{"n_layer": 10, "d_model": 96, "n_head": 2, "n_kv_head": 2, "head_dim": 32, "d_mlp": 256, "vocab_size": 8192, "activation": "tanh_gelu", "norm": "layernorm", "norm_place": "pre", "norm_eps": 1e-05, "positions": "rope", "rope_base": 23600.0, "rope_fraction": 0.5, "qk_norm": false, "attn_scale": 0.177, "bias": "none", "tie_embeddings": false, "parallel_block": true, "init": "normal", "init_std_qkv": 0.0518, "init_std_o": 0.0, "init_std_up": 0.0518, "init_std_down": 0.0, "optimizer": "soap_variant", "lr": 0.00936, "beta1": 0.95, "beta2": 0.99, "weight_decay": 0.031, "lr_head": 0.00685, "grad_clip": 1.0, "warmup_steps": 200, "schedule": "wsd", "decay_fraction": 0.898, "decay_shape": "linear", "final_lr_fraction": 0.0, "batch_tokens": [16384, 32768, 49152], "seq_len": 1024, "doc_mask": true, "train_tokens": 136500000, "steps": 4189, "dataset": "wikipedia_en"}
Each number is 128 + 24 x the weight over its row's rms, rounded and kept within 0 to 255. Layers, rows and columns count from 0. Numbers have three digits each. The size before them is the row's rms in percent of the matrix's.

# layer 2 MLP down, 96x256, rms 0.288, rows 0-42, columns 64-127
092:160141148104213128077122113109144175136094135148123124137171110120131107181104112170146122133122138120137136104160103110154129140089106123104140145107129126073128119145188139108095099109112096
084:116153099108154086130103131145147136115140109103105119150126120179138110130122123128137118136118114133110129099130141155139164156133123093146137142105127149110127123117159072117078166203160133
103:108104107100105140169110152118155093100145103130149134098080107121078147113102134129135136161126134079139117108126115108150126146171129125136172156157092121126100154105200182127115135151161149
110:131117111138118123118120135091105109085169096156113071119117115124108178141100136125111116132153124145154104173122137097076092149079141156151124145150155090118115157111115152115134119107112123
083:113104126118109149121129120135147108145113094110126142124135132120131111170161101152113089134132126129152144102130116145121144146172149141159134108146107146182039096136150145127071086161125106
095:129140107153132112135138103072073112143088138120137151149145107087135123127109092156111123132120136130152135153102128152130094132142142100119122113143120123117170142164062106132114129099113089
095:134118135103132131101142133117145115142110150105156102151127134097139135113148111087112143116139110137166146142126130142124135096141139112151094163139127082155124106086117092111112103082160139
083:130086131115094068111107102119135122077134096129113103122121142154103091145091108132125125134130126112095139138108142126110130063125143140122128136124139118136124109134166087123146134114133160
086:078160125149120134113110172129097094153116143129111146138128126129151118125150112147134115124100092122155094128157091145165115128132117093088143176108154158094133116138153147117155141132175136
105:085135104152114084113119121149149106122120112163119117124152101124109122125106077087131100104113153131162098152110135090098104141124087104088101102107108129123103110137041095164148184123135143
085:130136100105127104151156153114162132113141129096117127125088131142149147116132070113112147098128141135082103115101133122147131132100164122133122162096116128125120099119126141170144095099116129
107:139139108119129109125125115130057119133153125152109161109124126185096147127118152198146151136143169092161145117159124087148119148081132152134145118150132144138064161147123121115137105135137137
105:136162156150145123118123116090118186151127098135088138154160112117123111117150143092150175127140112089108128103114139114080156097115132127140100161136138149093168128146171110148121091091122089
095:137079140127144089181117101169150126118128134136084163148118161110120124146130165125136090123181136119142116113134160088140109123116114121087106105124159150097137119134156114144150113158125148
108:155159145201148115135140128116092132117174130105095140132162138137128167110168130098126147158181138136118086160128126121079144129122089127146145163125091192107124142155094157140144137134149144
094:120114163162125159140114115095113107104131085148128082122145104126105124123114129145159164131123151131150145177171125103096128133121096129039164144154138122142213153142135140081149152158096137
096:129175113122142133127122130164109159154114125093156143145135124113164149141125093095138108118098137119099145108121100136059120135079110116124064106105110132164093099145069136144165130149126164
112:128120147121109175165135121110122091101117141143135082178119137111094135113101110098149139110135146169166124172190133155132105151136126110164146153108116143125129129144144092128189169140183158
096:085097126115122089101124121109133102169103141174121101097133109205092128153144094119161103167163133145134140144161138083124148105153113134117137127164117111099092144100118093101129134117110100
096:107145155162137168138113143113156129164162086131149111117152107091138100108085120112127123123126117116126092157139149148133145088155143100181125123137101097133132127115118092137148123144141128
089:147123135091119144125122174140118116144144115109137144131118146113126156134115140158119123120135123141155131142150102088138150190168088114109145146090111160105108133167089175123139076111140103
097:162129108127143114123130217184122175106101089083138157116153148146079137105135131148107146125079145136154157137079125143118098083171124122142144134140130141129162106149090132153157138143154140
104:139113137110150134115101172129102112139127132153122112090121148158139127199125123084118116113131160118148137120169158151125141150104113179180112167137128153127088168149121089146090115109115132
102:109146131130155183115173121159106144158149105137103122151128165160120117155085106109157127104146105129151119101164136114182173147116097112139144108104158134086119145142108117138189143147117153
099:129075130095108117103146122127171116120110152119124101080121136121152162106132149132135127157116132108097139121112122126140118117101116118111141123146124151125089128103084163118090170158103110
099:126115162127118135104134106122147139108101094091138123128123120142145105143159134109112153143123139133192082142113153093114109067165084132169084155147102090134110138090100122131133119113113116
102:108094137142128090123093129136140099127131129145128106109136144122141115099142119134074132142127131149113130120127142127159083142099105130149130155134125145162160105096120161086142136113138128
092:164177152112111041103170128144139132113118133115114151139111131139123112124120143137127106133119110114147114118081119109126120112145129110087106113111125136111125131136159127147115135117136107
095:126156130117134116172117183150104134111160118137131152131133125092168124111129111146098156134110127094156127148143159149154111152156186130116161129149134114126088126123082123126156149134118134
099:132118121147093145125078125123156141152148129138155088117081140139190132121140090088107116148138133085112127170138113124153126150128102127156137129112146129100124145134149116136147145099128117
090:152129112123120128143128077118105129139125128112143137120140079128112147169082121094113135120111152092133113124060092138060146097097128128086123080086140131117105133132115093131120152163131140
096:158118131145087150112091146110102120099131086109100146108086103127114119149161124101141135125172150108115101159102119109154152149122122137092141132131096178124144173142117135173089090107135114
101:135127122127093142180156135132062095158143137079122134137104158094122106095122131132134113093133136140111123112127140120082143124145088142125163142116132062143124137110084116108117108094148102
105:123131118137152169059114163153117133137091074108150187104145161156160074131112138092146107115108144114161157103114122145123157128112098123118108176115127107104124140116111119156126149124101148
104:113115159144172128127111146123128166076124146114092118144129146121187126100077104107146091177157116153135101183150116117151144156138160125149150169113134124095200172129161120144155083094137108
117:128171144148146065140118105140108137172152150113135115130177136115154103117105124108140126110101140151142097109135126101108110117124153124087146149099139127130154123156089115132087126081091111
100:117113141138115151093103162146180141117141139124161107102108180124129141142157128115131102130130147111185130139114136121126096108172056102164167120121118129139147107122124142117125101060135086
093:158100109146103171138157113088100113086133156091143134124128116154186145115151116142125103136141113131199097122157127116138104151124108087117149146147129154141149134148082162123128125163115127
102:143156128109147143095135172147099149120122130088113114099123155102104135085100132162164143165103110115156128106134125090126118124090124157133174124130122151085170127120136144146130111137110113
094:119122119122130170145140179144145193115119119134150153163113151164175139115137128143140098122111112103168126118142118118167133136167127145133109141122091105135110146127127135171153118151157118
090:121090167166134138122092120165112107122128094120125102104132107130127127133136136131101141135113155115126128144085100123166113127079147103162091057152140156111136107131198137160148139097108148
092:156115133132159136126110105099147116122126151154101116166150164119114158138147128134156142173149156108120090137111135127129141139144123139103116162161148118175089149110127106058140137110121141
097:166129125095116075165161087107096144154144152090146136150090096116137129127134105122098121110089115147086115094142113128134093169163128089151109114110113092107074101118110145116122165137135144